{"n_kv_head": 6, "positions": "rope", "bias": "none", "tie_embeddings": false, "parallel_block": false, "init_std_o": 0.0, "init_std_down": 0.0, "optimizer": "soap_variant", "beta2": 0.99, "doc_mask": true, "dataset": "wikipedia_en"}
Each number is 128 + 32 x the weight over its row's rms, rounded and kept within 0 to 255. Layers, rows and columns count from 0. The size above them is the row's rms in percent of the matrix's.

# layer 10 attention output (transposed), 384x384, rms 0.241, rows 353-370, columns 0-191
size [ 79  85  73  85  80  82  80  82  84  84  91  85  86  78  79  82  75  87]
[[ 67 132 161 148  87 144  79 120  77 129 138 142  73 127 160 164 116  96 128 107 102 144 133 137 123 110 185 121 145 133 190 161 120 106  91 141 182 172 111 152 110 187  86 161  78 137 104 131  92 112 116  95 158 156 173  90 184 115 149 119 151 172 145 153  87 120 116 103  85 107 131 182 120  96  52  87 138  97 153 145 130  99 129 117 103 147 129 198  89 119 197 137 177 143 137 152 126 124 149 130 159 150  77 166 132  88 135  96 190 144 135 120 160 104 195 124 183 110 129  84 135 124 183 108 136  13 116 116 118 126 150 123 131 161 161 146  48 131 101 159 138  98  93 109  95 120 192  81 150 186 173 148  78 126 205 108 127 102 106 158 160 117  87  93 113 146 131 105 100  93 172 100 106  72 129 184 119  97 137  76 106 122 166 173  96 110 122 132 117 144 173 126]
 [ 99 130 166 149 172 106 152 126 113 117 122  72  93 130 151 144 127 156 130 151 113 140 119 157 106 133  90  59 115 117 120 113 105 175  86 125 191 120 142 138 114 168 116 170  79  92 204 155 153 118  80 147 121  79 172 215 126 122 120 131  96  82 118 122 187 116 135 105 116 101 122 117 129 156 108 123  60 115  57 171 116 181  92 108 163 138 183 139 105 110 101 102  60 176 134 152 145 115  91 173 181 141 125 156 153 161 130 150 119 154 121 159  81  94 142 150 124 112 116 157 137 100  95 150 139 124 151 151 181 147 148 230  60 121 110 133 144 122 108 157 109 135 151 109 140  88 160 162 113 204 173 113  73 128 125 138 129 112 118 134 149 102 141 147  76  86 141 155 174 190 119 136 102 124 233  98 134 135 105 135 110 109 107  94 147 133 144 117 138 135 109 132]
 [173  89  83  81 133 139 113  94  87 142  97  86 167 146 159 176 105 139 158 172 107 192 127 110 135 156 112 107 125 163 150 172 135 106 192 141 129 140 120  85 134 142 153 175 142  90 116 177 159 116 167 130 136 151 114  72 198 143 148 143 130 110  95 184 133 142  91 159 154 114 152 132 177 137 153  66 107  71 122  97  90 142 185 138 142 111 131 154 146 116 173 134  75  89 144 137 112  80 130 124 118  63 150 113 118 115 173 161 145  95 182 163 137 125 134 123  89 122  57 101 137 104 103 153 129 116 179  98 167 135 109 133 108 139  75  76 148 102  97  81 196 116 108 139 141  86 101 108 122 154 103 157 107 130 152 120 121 138 109 135 141 130  93 158  64 104 118  97 136  76 118  93 123 226 124  74 116 174 140 200 173 198 169 148 180 117 217 126 135 158 100 107]
 [174 146 130 111  56 122 129 127 142  81 111 137 128 178 179  96 144 156 127 114 178 135 131  78 133 108 109 181 107 127 102  92 153 149  82 106 115 151 155 102 164  82 175 133 133  63 192  94 153 164 113 100 152 120 114 151 129 121 121 122 142 129 172  98  91  79 117 109 176  87 125  87 155 132 133 126 114 107  85 138  90 107  97  92  94 124 155 131 134 103 123 138 103  75 127 107 160 137 143 108 134  83 131 126 162 127 113 136  85 144 135 122  94 127 124 109 136 131 131 131 181  94  50 106 134 152  91 165  74 181 150 151 155 109 123 141 121 157  58 149 108 107 137 163 111 123 187 155  85 108 110 116 161 117 103 129  68 147 148 126  72 183 162 103 127  78 109 158 165 201 163 113 181 133 135 125  81 156 143  98  98 189 103 102 110  84 133 146 112 121 168 129]
 [106 136 168 104 119 109 157 157 133 106 115 187  91  72 163  75 182 133 135 109  87  90 162 142 168 159 105 136 142  41 126 109 147 156 140 159 133 153 130 170 130 100 136 111 103 100  83 114 125 123 126 152  84 145 136  80  84 128  81 153 176 138  99 119 225 167 103 142 125 155 129 156 128 141 140 145  82 121  94 102 121 139  98 137 178  97 128 113 126 146 176 150 148 133 138 135 162 111 142 100 156 112 136 148 156 136 166 132 102 130 110 105 145 153 143  93 205 142 120 178 190 118  51  99 162 164 132 186 143 117 123 134 143 116 149  96 123 126  73 200  84  98  90 132 127 180  95 128 145  73 156 134 152  87 140 169 129 125  69 142 152  62 138 174 127 119 156 216 122 116 144 143 159  77 144 154 107 156 135 116 116 129 102 130  84  99  86 133  68  86  56 110]
 [120 172 122 119 158 156 130  98 197 117 160  97  86  88 157 100 118 147 138 166 121 124 149 108 137 147 163 132 155 144 122 166 201 148 126  52 136 166 105  99 129  91 114 114 134 126 133  66 139 132 120 134 151 162  60  97 180 202  98 124 155 165  59 137 104 134 140 171  97  78 117 141 121 148 138 161  78 128 130 141 175  67 127 143 166 151 137 149 105 199  74 103 154  80  95 109 106 118 122  64 120 127 177  97 143 181  87 133 132 188 151 166 136 146 160 105  48 201 102  98 153 156 141 133 117 131 120  79 156 174 133 129 126 220 144 110  99  91 153 127  84 149 144 121 180 126 122 128 149 100 130 136 186 160 140 105 162 160 183 184 189 176 110  91  76 128 137 119 110 160 135 128 123  70 129  71 148 117 150  88  98 158 157 138  40  92 144 118 117 111 110 149]
 [157 140 112 116 152  85 141 175 101 105 165 124 111 154 172 165 110  97 166 119 141 143  98 117 133 127  84 135 141  95 101 110  76 136 152  81 108 168 107 174 130 141 110 135  97 133 184  89 125 137  90 145 117 149 100 132 170 152  57 104 103 142 116 105 150 146 112 179 141  86 150  77 113 136 153 126 134 131 185 173 129 116 124 108 124 102 121  87 165  81 208 139  66 149 124 130 164 125  94 101 186 121 119 128 116 123 106 111 153 134 146 148 114 166 130  79 153 134 135 164 102 106 120 157 130 121 184 130 135 112 148 136 105 159 170 119 105 135 110 147 118 135 173 138 137  99  85 144 119  91 119 185 122 166 181 125  86 135 118 157 179 100 103  77 146  86 148 158  93 153 133 137 109  74 104  97 139 120 152 121 160 108 125 187 180 194 108  64 120 112  88 114]
 [156 146 106 125  90 172 158 126 163 128  99  78 143 133  47 150 135 147 108 115 152 126 128  77 116  90  52 107  90 167  79 137  59  71 118 121 148 146 151 144 178 105 130 109  88 135  88 162  96 130 116  90 124  64  63 121  64  77 153 156 135 119 157 171  74 177 114 122 137 155 139 112 120 163 110 170 144  90 188 182 120 154  62 167 196 122 121 116 180 142 152 157 105 145 121  64 145 141 153 126  69 120 159 101 118 177 121 165 137 171 109 170 108 162 136 141 231 148 142  54  89  72 150  80 146 117 166 108 102 111 137 138 142  85 115  74  99 128 140 146 100 113  96 120 125 114 122 150 159 122 114 148  76 137 155 163  81  73 147 111 200 103 170 105 154 157 133 175 174 106 117 139 146  93  86  88 134 119 112 193 118 107 100 113 190 109 160 149 130 138 137  84]
 [ 69 130 189 109 153 129 116 155 182 131 134 160 119  90 140 140 145 116 110 162  95 140 179 123 134 160 180 170  73  53 140 121 120 124 199 168 130  59 123 114 155 177 140 198 154 111 166 118  93 175 100 114 147 110 177 129 173 122 103  70  87 154  78 170  55 160 120  97 161 120  90 128 113  74 153  81 104 118 190 132 167 162 115 173  81 178 126 149 135 121 104 139 168 106 137 100 187 152  90 100 124 136 105 158 135 147 114  90 224  60  86 115 137  95 103 185 103  76 130 154 135 148 181 144 117  82 113 182 153 119 165 139 128 131 147 184  96 121 154 131 148 113 160 117 156  78  83 146  98 130 135 100 167 111 142 147 107 131 108 152 118  97 185 123 145 125 129 135 157  98  58 140 117 126 117 141  94 124 134 150 150  71 104 114 126  78 157 166  73 127 163 144]
 [160 144 142  97 105  86 150 148 178 184 169 109 120 146 138 166 137 167  88 126 132 101 157 200 166 128 113 106 140 140 136 145 122 117 158 142 143 168 122 139  52 156 110 166 140 121 185  85 153  99 122 203 143  57  94  98 180 104 137 109 110 153 143  95 122  68  82 110 128 121  73 136 129 125 122 180 136 113 152 150  75 137 169  97 105 114  87 178 118 146 102 180 131 104 111 162 150 116 134  85 140 119 182 153 117 115  87 116  99 106  96 156 141 182 134 132 219 143 193 148 170 213 184 147 136  72 159 155 130 124 144 128 135 132  86 113 152 162  81 137 123 130 146  92  48 182  77  73 182 167 153 179 132  79  72 121 123 116 107 150 142 112  98 131 161 198 162 146 116 111 167  70  73  95 144 157  94 173 131 103 148 136 165  94 166 143 113 157 175 126 136 185]
 [147 113 140  91 165 121 103 152 124 161 144 123  68 157 130 141 119 159 140 102 119 131 164 111 110 126  61 199  96  81 164 142 154 142  92 128 110 125 117 103 105 125 108 144  69 126  93  88 117 123 130 116 103 168 146 101 157 127 162 188 118  87 114 105 177 173 147 178 146 139 173 142 123 144 105  98 110 132  93 175 197 143 118  99 126 136 115 121  91  98 118 132 123 159 128 119 115 158 166  80 141 116 121 196 157  87 144 164 130 174 195 129 183  98 171 163  96 146 210 134 158 189 149  63 145 109 138 120 115 154 136  91 141 122 113 119 142  88  81 126 121 137 101 139 134 166 128  76 141  75 115  94  93 181 126 105  85 126 156  94 134  49  96 120 126 183 141 139 125 137 170 133  93 150 153 117 113  82 123 142 169 175 128  83 124 144 186 124 124 124 142 103]
 [126 185 140  93 190 145  98 109 102 139 127 132  85  97 162 133  89 151 113  82 140 137 104  65 186 102 128  94 160 138 160 156 132 195 160  97 121 190 179 177 137 188 122 137 127 134 148 133 144  95 165  56 105 133 125 108 116 127 179 123 121 109 180 169 112 194 169 112 135 126 191 113  83 155  87 104 147 116 158  89  79 107 130 151 163 145 132 140  72 141  50 145 114 209 129 106  82 110 131 173 150 132  89 128 141 179 130 133 159 109 123  90  97 165 153 114 118 144 143 153 124 127 143 133 140 144 156 104 145 100 151  82  98 139 103 134 128 204 169 126  85  87  70  70 141 116 173 125 144 112 182 134 155 116 113 112  82 144 154 107  91  67 154  96 174 122 115 112 117 146 148  72  79 156 115 141  95 175 121 116 159 134 131 118 109 138 182 102 134 153 136 122]
 [ 92 148 175 169  75 195 100 152 117 175 145  78 107 161 148 132 180  47 133 179  79  85 140 234  93 105 110  97  86 154 112 175  97 100 144 137 110 162 106 154 135 101 189 138 147  92 148 223 184 174 144 121 128  76 160 126  73 147 155 151  98 125 116 137 159 110  96 133 108 142 146 148 195 117 114  51 164 145 157 154  97 163 155 122 134 169 159 142 195 161 124 118 152 176 139 100  57 115 162 104 170 100 135 125 143 145 119 174 143 127 172 131 191 115 136 101 146 134  67 137  32  35  90  84 146 111 120 155 123 129 136 140 158 110 126 130 164 103 157 116 202 141 111  67 125 115 139  99 143 180 133 108 121  91 119 144 122  78 133  95 114 122  97  98 106 109 130 105 134 109 152  98  89  91  77 103 120  99 126 160 169 104  92 176  74 117 125 154 135 117 152 136]
 [139 146  53  75 113 110 116 113 101 160 119 111 111 131 133 150  82 138 208  96 136 159 128  91 110 112  95  70 147 160 103 136  99 133 112 120 138  92  79  86 156  71 163 137  89 182  86 176 166 166 102 161 153  81 132 121 171 162 146  95 157 156 121 127 112 153 129 116 175 162 117 135 140 154 138 156 152 143 133 137  45 102  55  87  87 113 119  85 106 100 117 140 124 109 124 133 151  71 145 154 122 120 104 157  98 183 153 121 125 104 160  89 128 117 134 143 144 142 200 109 131 164 149 132 122 143 118 133 159 120 140 118 126 102 191 148 138  98 122  93 160 104  60 153 186 111  99 111  92 123  65 106 115 144 160 120  96  66 116 121  75 135 129  77 119 147 134 174 148 157 132  86  65 164 111 109 159 113 159  38 180 156 168 143 129 162 120  87 140 149 180 162]
 [164 136 133  63 191 116 147 129 146 191 153 112 107 144  98 165 182 136 121 148 118 125 159 128 124 176  83 159 117 126 181  94 129 158 126 145  99 138  92 170  92  58 127  99  99 148 165 143 150 114 128 145 136 109 176  43 103 198 187  89 152 107 146 128  81 151 125 131 113 127 117  83  48 143 117 143 119 171  82 143 142  82 198  83 167 155 150 192 143 118 179 172 118 101 141 156 140 128  66 129 149 131 109 189 105 143 134 122 153 129  84 185 147 121 146 142 141 168 134 146  95  72 124 169 105 140 129 105 132 138 202 137 151  82 142 112 100 176 144 125 161 142  83 141  67  74  82 147 146 129  92 121 144 133 164 167 168 143 142 141 139  88 137 126 104 168 105 155 189 125  78 201 122 125 150 178 121 155 115 115 105 150 109 138 113  80 120 150 106 117 130 147]
 [136 185 178  72 157 135 117 137 131 111 167 219 184 102 111  40 119  80 137 144  99 136 125 114 193 117 171 101 164  65 178 121 147  94 127 100 162  65 140 150 136 133  42 135 123 167 142  90 167 157 140 100 118 113 129 164  76 145 174 162 145 109 117 112 140 140 101 129 104 126 144  85 132 140 129 121  82 208 134 117 139 144 143  81 124 135 121 105  94 146 144 118 109 161 137 116 128 175 102 127 133 155 182 174  41 142 107 138 164 122 152  98  73 141 106 217  37 134 151 100 111 104 142  96 138 119 120 194 127  97 162 115 103 112 128 101 133 169 107 136 143  85 144 149 157 171 110 178 170  88 153  36 121 138 100 169  49 104 124 149  99 137 116 134 165  94  99 108 117 103 108 126 125  72 150 145 102 141  90 105 136 206 122  44  99 124 116 131 144 161 131  85]
 [ 70  91 131 129 172  85 109 152 164 157  94 113 155 154 140 128 157 122  79 124  77 131 155 124  90  95  99 155  69 143 136 136 170 142 125 182 136 137 128 146 171 113 121 142 158  81 165  95 154 100 162 108 125 113 129 144 142 138 161 116  54 102  85 123 123 148 133 104  77 177 173  95 128 183 111 167 151 112  84 184 182 121  98  96 138 150  78 156 158 160 159 184  85  73  88  92 121 171 135 137  94 110 132 191  86  94 175 150 143 117 133 178 190 110 153 150 167  69 162  79 199  99 182 151 157  97 141  49 123 124 175 103 133 131  96 102 151  98 166 116 187  98 146 101 138 184 134 150 123 150 101 128 201 134 123 128 119 137 135 136 204 127 108  96 153 162  73 150 164 154 124 152 151 113 119 104 118 138 172 176 121  69 133 141  84  89 132 113 160 134 102  75]
 [ 98 132 170 125  86 151  56  69 101  83  85  73 154 127 147 155 142 199 172 111 131 122 126 157 154 158 110 141 138 104 123 177 129 105 111 118 158 123 137  89 130 117 139 146 169 173 149 193 143 163 132 141 118 139 166 169 133  79 126  80 173  99 145 220 152  71 133  71 143 172  81 123 167 163 130 140 153 121 142 114 141 120 231  96 142 181  83 200 149  86 135 166 132 111 139  79 155  96 140 110 160 158 128 142 113 154 112 201 135 161  61 172 217 120 151 140  46 104 168  30 114 103  91  90 159 101 129 144 138 168 113  92 138 182 155  96 162 118 107 157 128  96 171 120 144  82 123  91 119  87 210 168 121 129 123 154  91 103 141 174 126 123 101 144 138 116 104  94 131 164 135 112  61 130 154 157 157 119 156 136 138 138 140 100 115 124 128 102 122 221  85  98]]
# layer 10 attention value, 384x384, rms 0.272, rows 354-371, columns 0-191
size [ 87  84  88  86  89  87  87  90  89  95  92  97  88  84  88  87  92  92]
[[195  81 112 108 162  75 156 141  94  95 159 125 152  80 150 157  76 152 111 199 134 187  95 202 123  77  76 142 182 142 148 136 165 156  58  75 154 124  88 116 134 121  91 140 162 119 152 165 161 150 138  89 160 108  92 175 125 124 138 136 124  89 111 163 136 131 134 174 137 150  87 142 101 139  91 119 144 173 124 158 120 131  85 151 104  95 158 115 131 138 145 174 145  38  69  72 124 115 139 155  95 129 151  67 114 105 140  94 157 173  85 120 140 133  70  47 112 153 179 153 185 135  74 126 120 123  96 145 101 130 180 159 136 172  71  75  94  79  87 127 133  92 126 169 170  79 179  43 176 124 141 144 133  97  41 127 167 126 139 194 150 129  94 162 157 180 133 105 117  80 134 149 165 159 109 182 153  90 144 119 161  92 137 151 130  85 103 112 184 132 164 107]
 [ 80 142  83 135  77  82 118 169 121 146 151 152 150 113 152 120 140 133 117 132 176  98 117 115 209 129 116  93 121  97  85  76 143 155 163 116 110  99 153  37 128 120 162  99 115 132  61  88  98 129 146 115 100 162 117 141 133  85  94  50 118 121  88 106 137 104 184 153  97  84 166  58 172 160 166 192 152 125 162 139 174 104 188  95  86  97 114 117 113  93 139  71 100 132  87 169  33 159 135 121 125 101 100 171 214 105 147 146  83  47 128  93 156 137 132 127 153 181 121  62 123 134 134 152 143 125 125 139 109 160 109 166 150 123 149 125 109 116 177 157  78 136 103  76 108  64 152 151  92 129 135  91 172 172 129 155 192 197 173 148 120 111 133 154 105  20  85 104 159  89 140 121 128 147  96 101 172 123 105 126 189  98 135 127 130 123  87 126 152 134 116 130]
 [ 82  88 164  69 187 101 120 109  76 123  85  99 123 119 192 207 119 109 177 138 168 145  98 143 152 186 130 133 172 149 145  95 168 110 218 189 156 123 113 187 168 193 119 123 138 143 160 133 143 104 146  96 104 116 173  95  84 170 109 134 120  82 150 130 120 171 144 170 128 173 147 140  61 147 167 200 181 116 106 112 107 154 154 126 115 122 138 178 177  75 113  97  97 113 127 159 171  87 109 106 133 113  75  75 132 150 105 107 138 147 116 144 124 120 115 146 128 163 120 122 177 141 135 133 192 179  93 109 135 143 135 149 102 150 133  83 167 133  79  79 121 127 126 107 154 104 136 126 122 152 126 158 160 149 120 120 110  93 102  50 136 170 142  79 148 135 159  60 148 133 110 126 132 155 151 137 106 137 174 129 216 104 130 153 121 134 159  75 195  99  92 158]
 [127  95 168  89 198 160 118 104 179 145 192  99 199 139 145  67 141 124  90  49  94 162 143 115  97 139 115  68 122 107  91 109 146 154 110 132  27 193 121 164 143  87 121 199 160 133 103 175 153  67 132 119 167  61 131 112 134 119 138  87 158  73  80 123 111 109 106  71 134 170 133 137  91 101 133 114  84  45  90 100 169 166  63 122  88 154 199 147  58 176 141 109 144 116 182 129 132  87 196  74  86 106 132 172 115 142 102  80 162  94 121 120 106 117 160 132 140 100 147 130  57 184 150  74  72 131 169 112 164 116 148 200  84 113  72  91 142 168 136 140 108 121 153 112 126 179  95 157 139  78 156 189 145  94 151 118  80 128 142  78 115 149  96 145 134  84  72 133 162 124 113 125 156 139 194 136 115 138 164 116 148 102 119 134 135 134 156  91 160  91 130 135]
 [ 77  95 163  64 119 152 162  84 144 155  96 192 134 102 139 128 101 175 130 145 121 163 130 144 116 175 123 147 127 102 174 172 106  56 104 130 122 137  94 176 101 175 128 126 124 132 106 129 137 191 128 133 140  99 129 105 120 104 118 176  90 147 153 166 124 125 117 112 114 125 185 205  96 129 105 105 161 123  94 137 142 152  89 151  96 163 130 117  88 165 100  90 121  81  75  97 109 117 148 135  82 135 105 126  80 131 221 149 133 213 120 138 170 110 133 160 104 108  87 123 159 149 164 134 124 131 121  80 111 124 109  83 160 127 134 134 131 129 183 112 173 164 151 135  94 126 121 138 121  48 118 150 120 128 126 117 124 177  93 159 158 157  91  60  98 171 141  81 157 237 140  78 136 147 114 157 119  90  84 122 118 140 147 104 146 119 159 160  76 124 119 140]
 [121 152 137 135 138 106 120 110 122 183 127 121 167 174  98 128 108 142  93  64  60  35 119 163 158 177 119 174 165 136 158 153 140 163 128 128 173 121 131 145 114 140  84  92 181  91  87 101 162 125  86 132  93 154 137  55 158 115  71  89 113 109 128 111 151 169  90 132 185 145 159 126 154 103 149 153 123 111 140 142 103 124 159 152 186 111 156 131 157 158 131 163 133 121 157 163 128 140 142 123  75 169 149 105 130  88 154 128 121  60  71  84 140 155 104  88 145 155 180 138 137 120 140 113 184 136 109  74 128 197 138 106 129 122 117 141  64 134 121 115  82 124  74 122  95 146 145 127  80  16 139 116  84 105 102 155 171 146 134 149 115 188  99 142 162 133 151 156  92 142 137 231 190 148 119 104 161 131 101 107 117 120 133 116 151 104 143  82 120 157 135 131]
 [107 156 100 141 119 153 151 126 102  91 178 113 141 137 103 129 119 121 120 148 136 127 174 131 104 148 111 144 138 121 131 121 142 105 154  86 152 134 107 117 199 103  16  90  85  90 151 107 128 218 140 129 114 157 129 152 132 122 126 209 118 144 152  86 140 183 146 142 140 161  95 132 149 153 110 120 138 130 149  95  66 106 133 126 123 124 166 162 114 119  83 128 144  87 127 107 155 125 135 137 158 178  88 138 113  93 108 194 126 128 158 169 137  93  98 117 147  66 153 160  59 125 113 104 146 180 119 108 162  99 163 114  84  87  96 154  99 114 111 176 130 101 143 115 103 138 115  72 131  81  37 100  60 124 140 118 175 151  94 114 195 129 189 106 162 145 172 120 130 174 156 170 112 103 159 160  65  29 116  86 149 135  68 123 166 112 103 109 155 128  95 165]
 [104 137  94 155 143 162 128 137  83 140 136 106 116 115 114 114 161 102 149 166 120 165 140 126 123 187 124 246  84 174 124 121 170 135  54 138 169 138 144 120  57 153  99 101 117 133 124  81 169  79 135 111  74 125 110 123  88  98 118 129 152 185 130  82 162 132 140 109  95  96 180  83 197  86 190 186  97 138 143 110 104 116 112 137 200  60  99 128 161 112 171 143  57 152 134 163  59  91 127 164 144 136 137  76 162  96 154 107 136 169 105 108 121 168 119 146 149 142 180 168 112  88 171 122 153 163 103 130 126 144 139 143 107 110 124 145  98 125 148 113  75 147 157 150 104 144  97 145 105 162 144 110 100 144 102 154 180 125  80 123 117 142 119 131 146 132 153 165 115 119 132 140  93 130 153 124 139 149 141 119  88 177 167 122  86 146 141 116 122  99 123 147]
 [ 83 131 169 101 202 164 120 118 125 138 109 133  99 142 126  81 145 158 131  98 100  29 145  56 175 116 145  52 209  81 113 136  88 179  87 129 134 124 101 131 137  88 138  79 131 120 116 149 102 104 134 113 117 147 159 101 167 113  74 164 121 119 204 130 139 117 119 100 123 144 115 131 153  92 121 137 102 137 144  50 128 104 187 104 151  90 134 146 119 190 112 156  76 155 114 118 114  99 156 134 104 163 118 149 143 112 139 137 104 124 157 106 108 117 156 153 166 112 130 118 148 128 162 115 110 134 139 175 127 181  78  85 164 116 178  97 138 153 148 106 165 167 103 138 102 119  95 132 133 114 102 146 158 107 167 152 168  96  97 160 131 108 151 151 102 147 129 132  93  56  50 131 192 153 157 120 133 133  99 145 170 163  71 148 136 126 118  61 138 151 133  97]
 [143  97  88  52 104  93 144 157 159 183 137 129 151 157 199 120 145  74  95  97 151 152 150 178 133 146  69 126 128 108 136 150 154 150 175 128 104 115 130 159  99  96 154 183  96 133 126 135 163  69 159 146 124  96 127 140 129 144 116  71 134 130  99 135 114 143 130  53 151 110 158 150 102 129 177 150  93  59 101 125 117  89 149 149 142 160 136 114 130 106 135 187  96 136  82 127 154  94 172 107 105  88 123 124 120 163  96 119 217 114  65 113 166 208 137 154  84 119  94  70 114 196 123 171 167  68 151 146  80 142 113 107 151 161 133 147 142 129 121  64 127 145 136 143 177 140  77 147 121  85 209 145 151 134 116 122 149 129 121 117 131 168  98 149 115 121 121 117 155 186 163 155 145 118 102 136 114 153 106 130 223 118 133  97 128 122 145 155 108 152 141 101]
 [114 119 111 137 173 143 101 122 123 120 150 158 137  99  89  83  93  91 191  48 185 180 155 147  92 130 166 143 131 115 109  92 132 140 146  92 185 117  81 119  69 134 155 162  83 150 127 160 166 120 122 128 139 101 144 154 178 108 119 157 130 131 109  93 127 120 127  57 133 154 141 121  57 132 141 144 255 131 153 153 127  45  66 104 104 167  67 142  83 141 115 152 111 126 130 134 133  77 152 129 168  89 163  57 101 156 121  88 137 111 140 120 139 110 110 198 143 168 114  92 116 115 149 129 145 104  81 182 116 109 106 166  95 175  99 104 127 210 146 109 164 108 152 186 148 143 115 161  79 143 194 122 162  68 174 138  99 147 166 147 142 173 137  66 144 140 164  67 111  67 118 112 121 142 151 122 127 151 152 148 137 137  75 168  93 117 138 119  92 125 134 125]
 [108 114  76 108 126  88 156 178 138 137 219 143 148  68 101 163 120 119 124 120 126  58 155 122 121  89 142 132 111 188 168 129 150 149  82 132 104 140 109  96 141 125 130  86 119 158  43  91 137  99 142 133 137 143 130 170 116 110 106 126 151 134 114 125 141 113 116 115  91 103 101  93 174  88 110 112  94 165 150  70 127 125  57 154 164 107 127 117 114 134 182 137 122 127 132 122  68 102 112  94 111 134 138 170 132 102 132 163  78 139 184 102 143  85 127 136 147 177 101 135 124 149 148 118  89 136 140  56 124  89 155 198 146 113  78 130 108 162 125 153 126 135 214  97 136 159 128  78 113  80 137  73  90  88 115 117 163  98 174 143 129 112  98 111 164 124 114 164 106 140 150 110 117 117 112 160 124 110 175  98  69 184 161  91 148 100  68  98  94  83 104 118]
 [131 149 165 136 150  80 157 145 147 118 219 110 104 119 133 100 130 101 111 123 195 125 149 107 134  89 102  78  95 120 103 118 115  72 140  92 174  85 144 177 178 148 144 144 156 152 114 144 133 143 104 108  78 151 137 125 130  99  96 198 110 138 136 175 147 128  57 106 148 129 149  94 174 102 154 177 138  70 146 104 162 129 174 106 175 115 182 141 136 132 103 178 115 140 118 117  99 130  55  89  92 133  93 137 134 128 109 134 176  96 154  97 130 100 146 191 184 144  98 108  85  88  90 105 146 105 103  70 101 139 153 112 144 116 166 157 119 106  84 132 102 205 116 141 114  51 123 217 128 134 155 155 127  98 126 199 132 136 107 131 144 121 115 121 108 171 152 128 154 111 154 202 156  75 123 119 137  79 131 105 153 210 158 144 141 165  48 169 113 159 105 146]
 [181 181 182 109 106 194  94  64 158 142 145 159 116 133  61 105 149 135  99 120 141  70 117 157 132  70 201 137  88 115 124 147 103 135 145  95 131 157 125 107  88  91 165  69  67  88 134 106 124 141 102 120 131 173 143  83  94 127  75 125 121 146 153 185 137 136 137 141 156 118 141 110 157 134 101 108 112 117 101 161 105 111 161  85 100 209 144  95 155 103 143 122 151 122 120 156 123 145 150 136 152 146 175 117 143 131 146 123 135 145 157 123 148 151  46 106 146  44 135 224 128 107  89 179  70 191 134 131 108 180 157 175 126 117 173 186  92  83 109 140 100 205 111  91 138 184 157  64 128  95  77 101 170 154 107 121 127 190 116  95  92 156 146 125  93 160 112 120  86  65 117 118 161 125 117 131 161 128 140 129 121 141 114 124 107 148  86  95 139  91 128 127]
 [180  41 101 147 112 101 118 125 150  76 131  98 126  88 123 109 113 134 147 127 128 170 123 120 122 157 128 115 167 161 184 154 140 144 108 132  96 134 110 184 111 130 126 186  77  56 158 124  78 183 138 124 122  73 174  82 166 103  96 114 157 110 130 125 134  64 121  95 127 147 181 129 122  82 115 109 148 172 149 194  96  85 127  97 121 144  62  92 162 171  96  94  91 101 162 145 162 177  55 182  84 107 146 105 130 122 104  52  53 163 150  95  67 116 150  97 130 113 138 123 109 141 145  85  59 130 124 169 140 115 134 159  69 159  85 172 170 114  91 133 107 139 124 138 133 105 119 112  94 194 108 106 154 109 172 118  78 129  76 142 138 110 144 190 162 159 175 111 106 150 128  78 124  65 146 116 116 120 148 144 128 170 137 118  92 173 125 153 150 111  89 155]
 [125 166  92 127 120 120 133 105 172 131 106 144 121 137 163 115 196 138  62 103  99 163 145 145 107 121 109 157 145 150  75 121 132  83 119  93  95 105 159 163 157  97 153 154 149 147 140 131 110  91 142 188  63 166 148 129 165 127 139  94 143  97  92 122 163  92 109 132  93 101 135 112 119  89 161 106  81 103 108 102 246 112  65 183 140 153  74 116 109 149 122  86 112 168 118  85 109 133 160 103 102  93 195 184 132 142 150 142 113 158 116 115 116 192 114 145 121 106 101 104  81 117 112 100  98 162 124  98 112 108 169  84 131 171 152 157 133 118 144 132 125 148 152  67 145 100 117 193 166 136 148 168 114 192 115 126 101 144 151 110  68 115 165 108 147 119 148 130 135  53  63 123 156 124 104 169 146 161 109 144 169 108 189 133  98 184 106  71 121  84 125 127]
 [153 142 125 111 157  89 142 138 148 152 151 130 107  76 130  88 110 166  73 106 136 113 114 158 124  97 146  85 178 111 159 102 122 146 112 126 106 162 102 115 174 181 192 135 126 153 103 142  98 186 175  84 108 169  98  89 144 151 126 123 129 151 103 124 145 209 119 106  74  96 150 104 118 112 181 117  91 103 120  72 227 143 156  94 126 149  95 173 130 164  97 126 186 130 111  79  73 112 228 150 110 120 106  98 128 136 126  88 136 108 141 129 154 134 115 112 158 100  92  92 225 109 123 134  78 110 155 169 130 136 117 185 103 139 179 200  99  76 181 134  99 110 129 154 157 127 125 129 159 180 102 127 102 135 124 165 150 120 138 110 136 115 116 154 141  77 124 108 147  54 102 139 176 131 101 192 168 163 143 141 181  75 126 192 113 157 145 153 138 124 118  71]
 [ 96  98 128  67 148  86 135 154 109 144 159 113  94 138 123 124  98  89  66 168  72 133 108 130  91  53  82 132 123 105 145 145 105 128  70 138 118 117 137  79 142 106  99 131 180 121 126 133 173 134 171 188 134 142 150 108 119  99 123 142 114  68 109 150 130 110 133  77 120 136  75 124  80 142 160 179 169  84 151 174 130  72  37 122 118 139 111 170 125 162  57 138 124  99 126  91 160  83 219 108 146 128  60  98 173 123 126 130 162  78 135 163 116 159 132 149 112  65  95  86 120 115 141  88 147 142 110  92 126  86 111  90 180 158 112 134 151 184 132 144 142 157 100 170 181 142 138 111  79 133 105  97 173  85 134 138 101  82 190 134 170 110 141  61  88 137 139  74 120 150  90 102 144 144 120 198 107 114 154 175 163  77  99 120 162 156  99 137 159  94  67  87]]